python train.py --n_layer=21 --d_model=128 --n_head=4 --n_kv_head=4 --head_dim=32 --d_mlp=512 --vocab_size=8192 --activation="gelu" --norm="layernorm" --norm_place="pre" --norm_eps=1e-06 --positions="rope" --rope_base=7580.0 --rope_fraction=0.25 --qk_norm=false --attn_scale=0.177 --bias="all" --tie_embeddings=false --parallel_block=true --init="uniform" --init_std_qkv=0.0532 --init_std_o=0.0532 --init_std_up=0.0532 --init_std_down=0.0266 --optimizer="soap_variant" --lr=0.00385 --lr_mult_o=0.996 --beta1=0.95 --beta2=0.99 --lr_head=0.00954 --grad_clip=1.0 --warmup_steps=200 --schedule="wsd" --decay_fraction=0.777 --decay_shape="linear" --final_lr_fraction=0.05 --batch_tokens=65536 --seq_len=256 --doc_mask=true --train_tokens=339300000 --steps=5178 --dataset="wikipedia_en"
Each number is 500 + 40 x the weight over its row's rms, rounded and kept within 0 to 999. Layers, rows and columns count from 0. Numbers have three digits each. The size before them is the row's rms in percent of the matrix's.

# up: layer 10 MLP up, 512x128, rms 0.147, rows 257-356, columns 0-63
# down: layer 10 MLP down (transposed), 512x128, rms 0.14, rows 257-356, columns 0-63
up257 113:460440499544506578561516556490459542431379492515450539501552482460539545460515556443450461530483507533465491472458480549500550559473432506536495520519493507491539473553513467472477492569486503
down257 114:453542495509437534521528431530574541528481490517542480552507490558444452507507473533491487449464511506534478429454481493478489425512492453461564530484535553565487427469470503571526473517465518
up258 100:496523490468567470551509478554471463506545520465543479461500407470557557552517454537452462453502549529488527504516521577493444483516539501500429498556513559470487561536548612530507543562509468
down258 105:507516423472471510450481549509525531443521528534527436557492571522458433404498460451456463511523555430544506496530485551529432569539463478462493545504429428499501535437562488523492466542463528
up259 101:480512515521509485488479556543494411493494491512471509515415476509480509500558500411510493507479505465474608550428479512488512466497513437511489476477509453439510532448584476422513490563534503
down259 096:459566510476525443519535415532520557499454521558486537519502481529488484432441507504462536491536519503522407554552506499494493585508564572476492537551428540527491557491482523607460464493475482
up260 100:431481525466534476552477454519443460558500469551458564518497456409553520431481482468443552517508558480504537514482474471538500483479489558460470477460465491535534535536490508510493483537533470
down260 100:470462493506500551489489559466490431497556464507507504532498438505488497539485442477532426499490493532470439505494490527513584494494574531551466497518529525415462446419520536550430513507477479
up261 114:528532494504457540551469493464466519443547512482489541503493439518531493526586478499459558532536447463459457559485546541585547462462467511554516486549544494494425434434438451454440538460510582
down261 119:488540554460417525487500486492482481518576574489489578517495515530602483479568569452501482556479533491460467474497491476562578524479490469479521458540469521481532505478524469522580490532482467
up262 101:486534492488459431493432513491514482547534537429444513545453508458558456516487534506566503575481515494558557513536584491484495493515425497504513485504508538462498535484556515517463500562572508
down262 098:496442435505509534513577404539543499436532515532562472490555452551577462458488541448501485609450559520462417512511449486531525518532551523462497479497479501520513559473480504539473443548517466
up263 106:491463468526504451530547549496564477413589549464526517533542448439493528506516524458557483536449466466469478476509509401473501502445560512431446471562508513482454480439473448458440505517542547
down263 106:480496504531520507506425438508467558562505521471567479503526504474435554527589507462503511422551548417523480405548562556460495480485444470515416528471491482478540483504502544431412505462437528
up264 100:438507499511497473510450562461529444479402500486458494449436490453499498476438542440499497497499509481566558482470462506490452508481522504432449473495466447443480444447508499494507537475520567
down264 092:489535485512495513465532520515464506492367498540524585445444512447507535529477460461452502502422463513563550520566474499499535547467463535504550555540499446438547521532541521519488502529488445
up265 102:530443505470530548584585425497574532514492506502579562481558565493521478533523591447521478471477543482528516532482446484480516543521531434574551534538501516473551491519513529513442469471451426
down265 095:487555457520460468454450558455507537472481492534483423456418523520526545492481472519542448510488443525551459489509549533484442489528457481452478498583486514476484530491487506535571539538578535
up266 087:483464436463515487539497508523511466485448503435481466491448428481542499500456469481533495535553501484567432505493550532529534540428436542508443474490438494506534501458520446577510458432430476
down266 086:511452569511492510435510501435504506524592508571550503452481535488477557478578503496476482476498524529534519514464496445536461445528517487560553541484552506395449477572442559468535523480519496
up267 083:506602479544461484453506483472504426530402395479482501562555445439493551497432557414482479491509490433519509481448488473485442418525508466515498446535482451554480513569460532500519464527502486
down267 086:545520520475493440528553459450547516523510562534542589494458492522484491450587417537518480493509481522468487500484494442478452534532503462496479510484504537433512469406447453593457546449459589
up268 098:452439494543495505434490551455526461468507539437510503507556496533518533526555530456478432512523498466455480463543462500484459453471561476598581521505505521510508558508479470472559490483465443
down268 102:475505500469457497467458514499456540509516551464543458465458500482453509487489511468466446493554504510447452470538533422536412547564579576521557556503473453516443481491547487434503485526422571
up269 104:557457540536513491461552563492565568505468490517515446492522506467464489530470470559533459519482439461472500518549478489541522471434547501537481513548519526502539500492500489446475434482481528
down269 094:503530442496536495524421497513488473536436560517560541555453477532523527506507562459535530552500548489580486492387559445504502527542483504446525504561543478540523521461475411518495536543507487
up270 106:475506488512490488485554441475452511481519557544508559440551478572498462488464521488526524460482520528431572412478513418512511493553529433467600509479486534459471516547472521443452529490481478
down270 107:490464525397471462520532456570491473482498426460491490521552486494537435509581471450489558503443461572475528511533486544530444414536488457543475561562523435537543525505452492515473533480475397
up271 099:456478408424424524489528460550516512474483523412491448484488470494547559504446503536436543527488480497516451461432527534485480441529498467514519475491505515545513517435544515521465494455444469
down271 088:529472564492516531469503532466470455526443456584532564510540495475435446451515506524540510497487442502533497535520512475535479493548497505491453441505497510446559558567468480543458453491569395
up272 096:507430525540439470506544520500466473501491508510573533491513534545525569464512474473455466536505477502454488547454454415479499511493581577544573501459509507498533498519553455568525568481437486
down272 089:540443539509423480460542492610535531485508503505479536545490467561466544528500505490512512522509594493494518475489572512474520529464442529448495461528559514477524496520475533510483396546461479
up273 098:525537489460475497476439470530550429460445504492499469535436555522486478473527459484487537445419511514513491465504501479502579384432493466516549466583537517489569556489499552515512541583541475
down273 100:485521470465500515504495520481522472547511507504481458491536491519492530583424513481540480496594395510525492452554568537489433507524464526414454555477515598472437484465471469557458518430519552
up274 097:518520470497540531419470530523459571528494539489557562487541521438427500506456490548609481466536499459515491467546511517525473446495473471483469493485533545601537510460485466484474537491485513
down274 098:528509490522523508574513535546547505597484528443456485567531420500516521470451478415441492449488479540466574548480500473448522463467525460481467580505485569511488568419552521526449497488518539
up275 105:502543479500591483518507422524480464464510437459489572508423558471523475497482530468448459503508518527505528528503430452587446509428501584523530530505500484497452562515489501478504495534568480
down275 111:442539521497461550486441490481489549572479474566546573514485510536517502508575560537487471500530475415572443499508528487501505505499498407478455451533537518444511482487461487534560432518512517
up276 099:448497504525403447513540499464582509457472503471469524515508503519508509466465561553451515589535522533507527506546532473549529543494531527512514494488483545519475513452484488565376460434530454
down276 103:478513500528511475485453547488517464573458510537524523464542486496537480493475497422535454428496517494434516473476531553482494537452455474526425498486426550460553478520491480409591466504488576
up277 101:507531540525463503438456527402428455553453484498519532400523549551563428488520584487448518434497460551484491417494488484462589482518522504594544505532532510520494527501501475532535551510557488
down277 099:563546519431549596533484551492558513452469505558463448517503436434538589515503463513476478480508457506564459501538518396533421545474566477534502487424427511482489493464520486495506524484551461
up278 102:417492527478468463534543511493568392463458481507511545457591517444392431424436434474472534516510444549400519493480449518489559556464490517523510481516455527491488490532454458578501492454510539
down278 103:465509585514576513526500500478526459532513558474413488420498500397443573504514467517518512547463504536469485414515513498501471515451522447450471531488481509446541519490502522561466474559525478
up279 103:464483562452535485471435468488482469532482565508517549498536445487441526569454483511437497485448546481521490420375526505424468602439492490434434497514545451498540501570511456516468551567535527
down279 105:412517467501524518460617473482446537524460531450504469549460506577490582475546499481500531442467541462455587411475512562546485493479474497494520480459551584500445492465523554500467507515513574
up280 094:494500520543508432498519528573524455464436459503417509537514535504481485498439430498492518438509486518482527474465512530532485488389497577491521539516537574486469496524477481514465534509502466
down280 081:487519459485447452496478504536517468460422535468508457479528546519497558508513556448527500484513529476507498516549518575536497601487498561465456417424547505611524512512494482560531524473496525
up281 097:542616511493474460512466465449485458500457494516501488488485459497530480441511481473480508463475554423461575446496506449457551433519456528508576491473508515431502522518454519450472492541542420
down281 086:485435555464511451490559500492527561485444530478465481429437553538435468496513472492521514529521474528534457521499400549534501498468471511558472526557463595514519525467533521568471522510490544
up282 108:545467478490425464552524509550583479562497493560491521520507561526610495524509520497472545454512454499474530474547534519536544470530475516573529509529484416481644529539511521583452448543466469
down282 100:544514524515483513408426481581425526501553483471573606513485458506541577544506472489462499503459571473526463507477473477539548566453473577484488492492570494495484483579450539465541482451530499
up283 114:518545470472483423535460504449488466457516462479512503438552542378534476530484564541562481579541499508518521498504524544441504523496485453417516448535491445466536521490458524516524574546516497
down283 114:495541506490464522559499579512449509590400511490434474489493511568540526484533445497480530516525507466460465508497494554517487491492531495538484519491432498447462533412491495470522475527492568
up284 097:458439467534546511491523459531558539523558492466529456524524505490527524491515487467553452474483486530499510490480529518403527504490503517436501460492454442438478528491394517577454559499519451
down284 096:439520446448505499502440516512517522482530576530490512484513461454485520474508643492513483528499429545426448499505530482535481468488523462476444510489510507482504487478506480459506463474504517
up285 102:499501513427512485513547456511511496547470424435510473489515417459462540485563541530501589492495501466479450533443405495503532478460498416526496409481496401452441444487456489524549515481464537
down285 102:499490449432453507487506497498470467554501467481561414519530478508468485488501490481540515495553483497554506447517527501531463489493510534453557592558568565503452493531540478536501442513507477
up286 104:528498484480453522492433563580487503540501466432485485543534555524454585536521543510467533532448491533516470488472625477531485484536533530517541460528520460501467572459567534500498436569538499
down286 106:487500526473544486405553424471490511560542498566493510540492467442587517517495493511526540452482507424467423505538536488566505576549543445547449501490496450518461468503433498584444518473519479
up287 103:444502535494589532495499560509389509542493511502486517506520474444510451502475477514521489473524445551479416467466565426453562476480461429439447533517466489504491498525579472546463527554485475
down287 100:442466512513506473533501498422596399583526519540523467458467493507550612543475565459513518502544488448504440482572522502502527472420474497509536516444501538466494435463508492503495545475512534
up288 101:546532501478469535495506378516469517493522511515463515478483507456503570488476536541471545499494472524494491523549440496512510553536523516538442413528446494439466544501414513485555485441429577
down288 098:399451519465537427519499592492521463500542475510536489537480471595479438498504482478485434512571529415519553516480465478534524455497483527492531540493580470493509497498571531486486444522551472
up289 107:473566465564554458559468519496538470458493468522451532503522502509528478537575447594544501450492523482503457548516523503481503472454514455438424510567540504509485469518544548557503429486490508
down289 108:529529459504584442517502523451546507438529485542517471538491480444514524476493514470514465536492521509541525519497540554453528492412551504520526516511453435463497531420464468492498457464495438
up290 088:522553461422480511544491524561488442557479494538526462470506512527556624570453519517476517531535486505470476475527466537482461484454509453467480549525408462567576520448496491521536424470506470
down290 086:553451554496472490499502513467571496526534497459510520517548487591510440455525466503514449450417538447552525510526478445524473529504450549531412429554526587490483484545453524499467540537541468
up291 098:450586509518447504487465564450534499534467545451424513446549582483574504527488494538479482480526438458524529443486512489518504453493500536478525420579496486488461483479547492474472550448546524
down291 098:505436516498566566534535469574584450427546480474497509618459508456467553540490501464459530494546500511440469425535460509461485521520543437518476517547508504521482465472524476457481464509465556
up292 107:536447525372501489440453517453509483492491516535584479454501434563548529532541560499479435470575529462445483463432554524479534372480513536519482483503526490510563504546524444534498591514494466
down292 106:517535488524560506506471446493537494532517504530372549526447410488555507551443567500485466483523548519535465520483539545496511471489491486441417477501545561495517446531535478511465516497549477
up293 093:484525487463495504524512432549490534485462471523489482569577483473435537589480516556496567513504498431501531483526457444541538453544478567511486412574481510447472485586509542490470514513480550
down293 093:524436535516527477415551536545490496508516507413581570470439476585532486392529511464547500503446466553546526541499521512485579471517457514516503497497508498471480524469458463506487454472520483
up294 094:525511541516533523493559493391428481546532548452493499450479536474479517440522504524490490553486493517524537515482536534512538501509497545505540480557545421573494470488510444533498454557485497
down294 097:415534503549432422468474584580536507549531508468521476483495535501476482474512463533515462398434462518537488482540499464437454536483519520464406541485475498500545448493494468412487538428482483
up295 096:565505512502570465495480493399498482502547496492537555580509560462462509541506476436430520499468501561396482481455540519437487446548524450502572522501514481542521563454548491555446542509517452
down295 096:466472407497428509498541464546523523463485463466504543533514481454504552456431488463515548535519440455581507481542552437505438455501450492454495448532478491582452551457448492545530458475539546
up296 098:515531523437495480539555460568491464471478459454512504488480494470504575513425482545521462463524617548476537469519528534514575438511469532546506463520515568501499505547415484521504545500533468
down296 093:548485538456496545488523506537528495477515547547539466508431540572583511478455471467467523503514501566458509521446517577505440497453494514489432542507621445481439524514523488520537458496481528
up297 107:494504444494501532552507555462473466513503475483439493428537502463544516494466493479443577501540475430503469496506507513433410526451444518528449554533493485499523514522423556487519611473542602
down297 107:468522583563532507532493563515442515574427480502489511524411542463525559520485555513528512422518476534493475422506499512498469555525566457473487456401517567518485390569557504480476515477466570
up298 097:511541560516525485520481482515505486485528517535476551477492409528457443494458507516558561427484546494511505457453467492430525481492495474394533445456571546421555490514528506532451491458459470
down298 091:517464442511528474459453515521492568475536548473481495570512473482469594488496485502522433612479490527552479477502470460457459454502501468583471501528477563535481594493501617524504525535552531
up299 101:553562425504492503432533574500517459528483465488456489551498452526396536527488536402471524507477547480524487477557432449441517552491442452489549482538454478518452463479440464518547480501555478
down299 095:490463600524500454539449434440435502415490524449499524510571506478560546480431466540520545420504459517483522505541515504538496523524548579478490527482529484491406471551477504509467483514519517
up300 096:445499461498478396547475446510480480424479542468506475508471430460522507562517523442443501601506573484490503562445508555477468445513517517532553559579512505522470478500467447534491534534470433
down300 096:522511546576496588527448496487490572519504498522497478462484471440504523490543488528517557472534494494538549501586521482480496511630559547464540491420481432425487473471507566473539446482473497
up301 110:520463455461522476524473508428471461495487510449539534477507533480469467552484475505520436513506523463445529523509586525482534557486469520518512583520513512476552533463500528529573489500569532
down301 110:478535461560515515474533535511466543507589509563535502465490450548577505465500542463439473444526495526512415519519532517540573514481495536465568506458484461525547538468493486460491490498545476
up302 108:535476518562489534535441531469525524538443546443556507513544492367581530493451501539486500447498448519497522529488438545601528548450524561510452491500557474535462501499511527492496533543521449
down302 103:462556472581483491556528482533546447513499474558558479535538518500418475492558442507477523492473521487522572589584536456526440486532416487475513540600472482601506548504531469517465567465498503
up303 091:516550480519500515517525503474545456520446527506565496478512488459489540482518489549388534488487530450451398411555541442539496530448463497560575572481520539557456516491517523498427446578479433
down303 085:519496447511514488450490468495463523525515505492448525521481477570531471480572468549519394534537487593560602557521531502472452429528530488465440450497509409467486526505475408520559500471512500
up304 099:531474489484486504505473465533552463461456455515501502473536423479476518493504479510587511449555493540474568466459489504470481541529599538407460478519459450565547530493508502422491502510498485
down304 103:472500455585538484595529524438510525463514495450517445444479514490562540465535490452482454513500507512513549531544523544554506488485526430572448502538525542534473405487533440410489469558435464
up305 096:495463548454539549497495503551481535473518537508555521404490485489455464421516494576516546563487448494475516505491490501405566505506481449520505448482569452427448579488540528537522469553435488
down305 093:557566466579486379507539495509476438473511493522443459588521496517505530555478465445426479407509554457496484464486495508503499506504466576499522515493424508506582466542481480501472534470554483
up306 100:477518531532596494490434534527464547468471516492571510536514487444524483466468475477511481492456499502472563516468482466497536535535564612563534431570458542513502550444417512517501486501521548
down306 111:585451503520495536477518478554539483472466454519545495501539521512562511542412537515507524510458472459569530481399597496484489489507472462542504475439497490487521562483530513454507549445560534
up307 096:483502563462586479500484479629543519469526448475499569510525472487533443568442514521617525457550564533417432479451503478555480495514516586580451533510426540579447504499508523510482516529498516
down307 102:474484412509531529486537424418547526461491506505540434486539566549493506447498485514527414546494486460548523522479523503545490534548480412435527507560523531490467477543464545460583493491483454
up308 097:484451523491445507505447469488525435496614393494447505502540474456461461476518502501493528552581434494447586502515505533504495530471567496503484437516534547588527447488543473479460459526486419
down308 091:492448500595534517477450500521499501461505498535535611539501427447549497474414504524536511519542507509431499478475520494473452536473460455508505495560478535497554459503452508461507490567573536
up309 110:501453500516463483541489488506432469459501443532405465461470505439486522461528494506549519522505465449489438467533511509556469459472464486492549494511446508450447580443416450562492452461456547
down309 106:519559567448458481383566521555481557591479473531506589471491508529479490545486439495538517402449525588521498529539460502475570502467483526454450488497478527542517505521535439538492509540476473
up310 100:496488464472439459558475449490516402499517534506457526455551547436558490523437517430543551581464493454457474548501551531445505469433440485535489480486483464541539560492507488545450455527437479
down310 108:548473435472440575508457389451457517504577526510521511508493441565519540465486521532594497519497517499491486518482530516540488531518544514472488386489472489589480459534469491540482547494480518
up311 106:501532535520461463611482500534513472520484503494507448523511505535522501548549473541513526553490484472444466492539538535422507518524458562490462492458491477472544424535475461502495554535506560
down311 114:485548490573550506497509464520475512574522476451550614494479530515489432487474530453514540528580564487472533437500464440515473527466454559478501554409492487516446467480505517444427468515449559
up312 088:525542440484469553537551508538498448476487514531480477458482405473498565521476518431462565480478404422514466467454508569504471504428458480478474529477458381518516451523465465505542437478481493
down312 088:485454472460554411481448531444534505501538544470508500506479436459455544448516512511502433522495546540436448520528438475477465497585491557450453471442475516492490469482518567449586534531499507
up313 107:485458489481472494523467462482468460432505524440479544529513516535477501430469477467533491484478502553445535495470584531508477511456462513511414554513505518473422414549490468511470472537508452
down313 101:524525515463479473491488512540490495476481498517505520472602533491530527506420522530449532422551467465487419567470574563465514516467501450463574456501447468550472529542490460501470466445441604
up314 103:516440464543531390485468525493408548483531462560501563390487499565571574497482469556537514459522428512535498501492492491496528496435494517422473464532502546487528574482520472507465519463502565
down314 097:502518549498510562521568451477526505491503504482513505582434488456472414512536528535509501527436540582527520568452458534488469499539499529572458587484478495575392479521466507471464539505453478
up315 112:548534415515510432466509466497526514515541486499551516551506402468489553560491516567533491442494470522512531423476494468492442467487463546490459474498515445543493467514485508511502502535508496
down315 104:472428504533450604529509556448500497511531544550539476582554531495512405456555476498481437590533512543451489518457482479474515485456505462480496516512545526452530522504533480529579542463467421
up316 107:520502448462495472509378536513464531548540538484490486507489557493463562454520520482542512467459490543452461419541495523463573529499477491506489469554476482505447546543538527517515484479471498
down316 104:515540565449532454456527489516488520503473424476461448517446444522507502556505494539467522551597471428571493534564431430480510486525562546506506541515547530457551524482487504480507486524569433
up317 100:542482455590459457485531523451538514452458472461494482492528439528514441556478550501472504540547498533523484471412466491525498418424488519449573416516554466461477532495523406580463526477521537
down317 098:490549492495547495461516555529521427500500568515482484489439532516492566480529509476485517481574556548460453496505554499454464533463513487532444513417431559542507473541504506468439490508468488
up318 089:543513524548499525515455468440487480408550477537562503420508534514550476494542548526488517478460480525427539520541417494541545483486513542489491512515484493476494485441516549470527480488578542
down318 092:520535527478481508431555568522595444464430481547463566476476494492527533458469501561473413497505501511478496522541452558525498577515471468481436529452509639573574456528513464451536452560499508
up319 102:470529482550472477606531526500407521472523505528496493503522548531541527468462526487520498520473491474575519496518483516565541486559466579456566473589504511518472473567548530571582518488504489
down319 108:451484401495457477509521473450527581546486485518496488475432510597494511505525483504503520522530443504537528540520521498480482502584427447490432495501491482524450489468437427498485416462462457
up320 097:397451394524548520511467492487474465421454514474453465506530428532475548432502525518567502462446511492462546543526448482512537531535499514414497530559596522509515473506423426547450445479528545
down320 101:538432578429528521502505490545554573556481511500501570480513461546477512425482451492490498495499489475526556518486538475569465465503468442539521473493521456535458473493505528515494483477489496
up321 083:484542555531489527433425530516521482532462462493527550537482563493540495476495485488542467532531498580470496569421501469479386501444460545496555480522526432549519489594407499429457553509460438
down321 093:601428524490481459451540470491541471449571599468538490549490490496519570512535476522463423540461560473504482502502423446478588522520487469541391458483571480469523509466499473510495500550438512
up322 096:535570403462434473460520515491571521524506501574451445510565444522464451470472494458472468475441517459542482477485478539538525486483421517413552524563539530482476529457474513568481492521553460
down322 094:461441548511523497515486404402463439413553502486532515492447514498503477503511473582521536494491508561477493520511507525494470495517543452444531475468535453501489428515562508458496453545428517
up323 094:500533541522456490468457510492467519510452436515504534566441456543558533497556488473439474470544476448474563455534549517494520500480394500457548454500514582483464462530461474537523440571406497
down323 100:498473492454477524477582523477529500478500507491541501464507496494467521425450543498489528527503465541526441545458427468572519527528499477545582501518428478474491578453520499422402513403615453
up324 098:516457546476440496501494531528530517501558473479515467365436485497492512517452548542500513515470505495478566521484550426438532481482533532485489470503468411489525513539536562495549438492495504
down324 099:492545506480523478424560465454485474460414481527480554562533475519518454510586531481561515507501479467530456569470503610590469501550518459467475528435506549513559455468434449497455564494538527
up325 091:608454451552588451535546491580522493481509519444481477415486448474531534490528480438538502557508477536525524542500440532460550468548494544490471533478511450502488559482496491498590501522508469
down325 091:437540552527478531475524436493490489529542532552535524561501469519467512535495529513489467463451524446509433517562539492493522570497499520556538522481512522515476426497510488511463513578524449
up326 096:470479473527572493442525499486474528454450563490477572504508460490433474483501489494508507441485410480462502478483448612487479442546462506491478499555438491490514511522526485512523483471489571
down326 096:536523507472530482501525465613458421486510419482445521505540510539554491565466503555492466479475511544493473500472536448488498488493501519493527455518495502491412511478484539501491471499570427
up327 102:559504522504562509546518548447461518416462477517498526445508437445501564525527489490435435402489506500482482443470506480512504458505522467432495482516504515516530526479544473501570524456486534
down327 089:505563487478496428454544461512496491507587565466586455535509531569483521532452517474470545519490531399468505517509498496573480516485525464450505473504515536505470508531552480467464524555470421
up328 102:582484489529470537514500599519532471434463475497478542514529536448471610501550467474544451512490467538486529437547479562475536519448511497475462567473516524545528464518496469534535612494471460
down328 109:518605513517527501498470516460520443526528482520516476465484486472542490577510545519553454508410505515517566486598544479498530497522404538563486524525554475519448512455436517571449422511456495
up329 094:483504494446477505566423558507525438489430459480499504522502511557404447512487587509500429500475459471538528538454505566491498465424512469489458512574457574469530547483509518509450536481527434
down329 099:465481466433475507504457555507519444507490462557407447496516502552539496522475441517480509576521510528535449526487491484519385440510496478456463530400560553433503445551565464551515499489448538
up330 100:499478473479559472464455519458475527467455500474544534532522494525535512443475492547536562512407472538421512499434503515473529511465408575484522528487442538483513547390449450506474513518476561
down330 103:517504525559492546492517568480574476500447491542489581512478505487523511510480582441517455449552515522528511464497520508499477511522515470464519535524544400488489482570543540481488511458546566
up331 112:578481483504491454521412498516564529498519510531511481503517508480527497538550554486562464484448551523447548477559385495495535501564589537531537422549550471457479524504522545509514530604580501
down331 114:554487536501473501483456486454456536475486472449532512437571521532609470454505460447550487527509552572492481528535534537539520466523515481497503420547603479535487485526478478553573499481547498
up332 087:456475460619471524464476514490508469601449453501549505486496499535564535476450457447427477482518554476557448505508476415500527497439513484572486501508445462516554535537571481482509452464526520
down332 089:560463561414504479500529531470516507436555547459511519520528579521444491497538498509485489536455428522514550500499434447550483523542593559429506476550539450443483487497434499542503547439431505
up333 095:478541444534455463464541492505539425500503533451541449500472536520506470501525530511503531528480496485568509527521479503427589518477480489486527484476478421611537502536506452516453476451497503
down333 094:517440544471520527486498550451429562508474477515490493531505473521552516503475467432480422484549505512517493471534567523521451427534539529547535540506516592424476439438499524461492500561512508
up334 099:441574481563509590526497500503514566612494483475550533520482428477503516460519485524531444513519564498518563429493508467474465478526509515485503530501474581524484514574451532483525509506530503
down334 099:502568521503367496528541498520570564465508522466469551472552528479479483530513441532481560419511459508483520508439500465520496547475501504482458473583491518534424604492468437505502483417483484
up335 098:518451429547463453571513482555490518486473495491525541461469547466465535537526517525409500538499470532464470438566530535468521453457528488514548542512442446562553501485483461478479481503603529
down335 100:483525554495529449511461469533536541519519508582502508491509530504555525359560505539492462522484420509607458549489495515555493524478476436528531470475511497476539432512422552488502508523490463
up336 093:522509527612557454523531491475558518518511485573481506443431443526453414574493562531451510437463478491508521537452473465515503521473511525535467476498555474555473516514489581517504470499513426
down336 089:503535468482498556457502521452433497532464521496527451546572536528539606491489451523536530563542508475532440426492514546524531457555492500520533519523456548465443492445496448501461524445503550
up337 097:526522438474521481587463445510485419451537449602531512440511534507471490413491525520469521462439487479483443463474464512498498504515560459537494482501480474486517540532485552523486454476472535
down337 101:506571429501521500479432535434483525492531550458523502367442518490515443491474514473585553539531494512512534529473523499506471523493519531461516476564495516493511483531450460480557489554519534
up338 099:550445505478585525499523481468525498525481435492453412433439445490485493523509518503444510491453568563483503453510504489462489465534560530494477486551515472491520445480553548564507387449496475
down338 098:435490491559548565495420413496502516425489581518598506571477518488507476523536581522481503468490491505497534458493555480497565466437538470490459526430492462561456627461544529462575594577494568
up339 104:530515484511554524498545572583465524547514506557468522520549510500508479534543532534504499475508491592500518499516528411461508469523477500472399545520473569508531478487443416518515480484471504
down339 102:455464518548533587428468474477571510432508486454505456448456490478493517494511468464506529515511503451516474518525488595522504529447572475566572524491522470506484559459545521494516524517520488
up340 105:541494582505513468446527454503498504455486427553447460485484548460507499460486460523532510529528482504529560482516539492544485447465437547428480495548585539465503431475545466544435458456513523
down340 107:535524597494426405504484495466560523500467563436494463491525507550556582480458429498471518516482416528514560521507501499497473512457477527501505491502529532494553459555436610553431542458579525
up341 107:485542455488491555470502425511500507499555449491464517495540528514472558507570372480502559556495499516460596496513504516543546477451467497535481588499536491557490492549454585532487490489527539
down341 112:496489423527545496466555566464495459488522534433463568527526478488468467538485573525532509506559502487470405448487514500492430484525457500520528443499502549487478506505467458454440501544472410
up342 106:496463496501469507421489546508440522480456515483543519518474517499408539472522414449530552476498458514471524434502526529461503504503542557486493485416525501582476497499470465495548502507473613
down342 106:536499411416533522561546502494500537485477529464460396470536492547510500497541506492480416521511511510548533527541526545500500500459518516504505485476512536492474505475566562499527443549460497
up343 093:475501519525468488556506574507511474502400456427455470454500498448502536498505545546584525523511501514487556522445505546478495543454533463430469479541453553525550499550453480536540445524520491
down343 093:581529487547484530541473521461521545474495531526483526502473480553575525480531538449491540548452570546468468576542549516465518501494516508433580483468538475473506512481524452534537519489434473
up344 095:469455412503492593544471521501547460534463494519458455512487484507494480503526523505516437550522517547504490531505620537491571506441479489534536564507479532518524507531452574488423496510524528
down344 096:565478448456391512517602564539528528482481513509423465485551513475528467531508595531447529496449517518405512499495389457436560462485510513456516488501504493541508529514443524525481521508479562
up345 109:535454532460559492489545495531536442506557488476493474472548448487526514536535458422456489548508439458429532453566491484533458411526480539414505459531484566541551510479578491519495426499478481
down345 122:525486525498493494461480519489526548566538586449516403527558472477559450529458499480479416530462509463494487535618496489496448536449501538393522531495457590429431493464488549551529513545506584
up346 097:491538474460497439492489499559454515502539492529441543443499430545455568487458488489510479508533546452530507470475514513494496432539486522456511482550539473472585510506483454535505468507448591
down346 096:545425496469485482465586496453534496462517529477496452554467527502486465521550534551498447462488549487516494481571458489488468628493562487469493478472524498521454483490533500500521489535494420
up347 089:474486538484513496545432494506542505458461473436521434537519474491530451494459446462540539413463493537482559456561518551472552475522471566499524463518494480480440500451551445504495529468496462
down347 093:512486452477537467457564497427530474511594494480536506501512560469497586513509492511463465473427467488545496463592417463571482483473509476449511474517500479503588497489449475473471453468481474
up348 097:542501504471488411534546514552485544552568522572523500462444483466535481536556462485428532445529522513498582475473486415472499493476493438506453567491523527499493436556474500535542497521487473
down348 097:544448506517498533506501521447528482491489512540447521525477521466468550514504527491573488459497475486537430506535440485524588557442455420491511463587481472522512468449496521523448519476499514
up349 108:503512474561473395469497464481507445520519472511488484507459514456522499498501447432527463536450511556445513496456535495524435464468503524469508507478503484446564509498444474541480428504442460
down349 116:469508491456525522525548451454441460572524528513479518453537499495470594537486560505477500476513538522596448478518521453547470499551580474504493526559468583532544427577507442540525464503441480
up350 091:466503526509513537585531499469533578461501469504465573542515502590499540485551612514511525556526494572552460569468515498511453499525450516474469556567529529487545461459526587490479482538511523
down350 102:522534474496522494437491552555481468516470555475543423472513527445570479530471449503509466453496533443536520451562498534489563521508610502482571454432491512489471502530482425506498530478473464
up351 111:564471453487467438489549495464534473507513552440468457483509458520536551499450597493469442570469493500497563518494504496476495420534483554478445521493454536500546510456476489508483539461461510
down351 099:452508574458474529501406489449417534548510509558415550508564487454466463469526523519492474479475503477483462503528503479521537503460493486431530530546528448506426477510483472477549513440621597
up352 099:501471469518474500513504475533465466497508446445450546539516488508401412480511479492482473554483603600438506536533550492435533480473477460536514529479453566526478491542532596552505533493482461
down352 109:480540537552556482523546427508468545502581491527478546452527510562516495521568475613480514526490459526548487527525500462576502517477485508474474438428443446481472536488536463513404566546437508
up353 113:580514532514465488515558450486529499474528430496567499592560479482579468584549525547485551555500465470470598494538503540496559507498471526536503496530554479438510563539507515514464559474480559
down353 117:537467493522557475416428489521518577507537519471577539503447410450535415531513533407500465443520454485470552487492531522525441482501474478484542535453536524534536446540410554461554519454510491
up354 106:484537508537398497533526504484475467549496522480444484511512526484460440570500501549430509505484452448482501460499476394424479558572520520409506479495445497519564486567506505383525480569528514
down354 089:554482518459594533464444425439470481523527497486549478549491440506568525473464481508517503512514488466462503535470523544605510490515452484549555524443513504490421563523488541562487518460501574
up355 099:496482413464562505479493487524499490605410425465502506521468461481467476504546549538517494440486440533427512474521489482477535526504542515454474443539485486478470520571505447415499540500502516
down355 099:558481466468361498442521541526568431448439505524498438446560563461524529556480409503472442492472547459464523513521507451552528522465559499462443511486532531519503510444488507533566486507531495
up356 097:460473530416534533528488491554543466451408475450485496483534472486471472514436512490532498527476450442451438545461437449456520473497480492451484494524466510490527519485470446552459563469461465
down356 103:562505546513488524499512552467468539569576475546507426450526492469463475540519462573452556499557550513508506442507508532543489531500493500507516529521483474517558459454474546503449478522598538